Weights of a small GPT-style language model, trained from scratch on English Wikipedia: vocabulary 1603, biases.
Each number is 500 + 50 x the weight over its row's rms, rounded and kept within 0 to 999. Layers, rows and columns count from 0. Numbers have three digits each. The size before them is the row's rms in percent of the matrix's.

# layer 6 MLP up, 256x64, rms 0.164, rows 250-255, columns 0-63
077:554531358511495596527514582480523507480493554487449462503545512569469501519582579473481449440463512539518542507540544573498564478561450458446473464415495504436550472432471485503446605555390472
077:501488414460502492541484562476460551438584339432497569473599492477459527526515551506454469531501502402520535488468532420635485497517441556485534494499540514451529505548454487526504547465611487
106:549525468492552580450460426534547528558536482351467527562560429510447505530506496493483500550573466438542483511472511508469441529546480510567486459447442538490581486448381469520404575472593507
105:527522544507553454474466486584487473497472505527418501448363557496426529509470425571457526513466538553525562517506548512548475503408513601509567489461494543432551487529482464429357555534556441
101:656533427610595567489523414495568510525549445506482493505441448453441556511470487456380506539522487522603507502530471494552581529547507508486516420506498477518442474528477494473438490553470452
100:496493355472534541422462557479484477519562538465483435465564518523388516476476468417531484443590526486535515536564565488448508492522484480488536535462484618605510624445490472516498486514569465
# layer 6 MLP down (transposed), 256x64, rms 0.141, rows 250-255, columns 0-63
069:421550549474505518448517523515494494470426538503424529465456502421523490549518414580561560536465546481420486507530415428555484536438511561615536473558518476374519551559553509520448445415512518
079:587498519466488543504494499467533354552486570454554494505512510488592538482458525564464480470486574546427457576445460485487541482507515480435494531516389431513553413480515588484457523607412524
104:423589519461495543541527497471437436524401505424423508575425487506443383487525488515530561459434530564559512439545558503457445543455469480566495526552618454535460516485558450549498533493515565
110:601476449550475451489584530438480468484546445526475540542519542454502488471582550546529473414551453390511476602613583481516519537450479534416428448490506488476515497499454554505583476448418513
104:416428552460439500467545527579490607502465425515517471432446535454449503563664506518497481510477455540587459521445470588497491602521469492454474494543489513523552571451532442486546472453524465
096:415630498503435509452515511466570466409462466460536520387451513554490454505544506484575435520520554423516501551462481539492549462542500457502609456525508399476490422473569553534559485551450540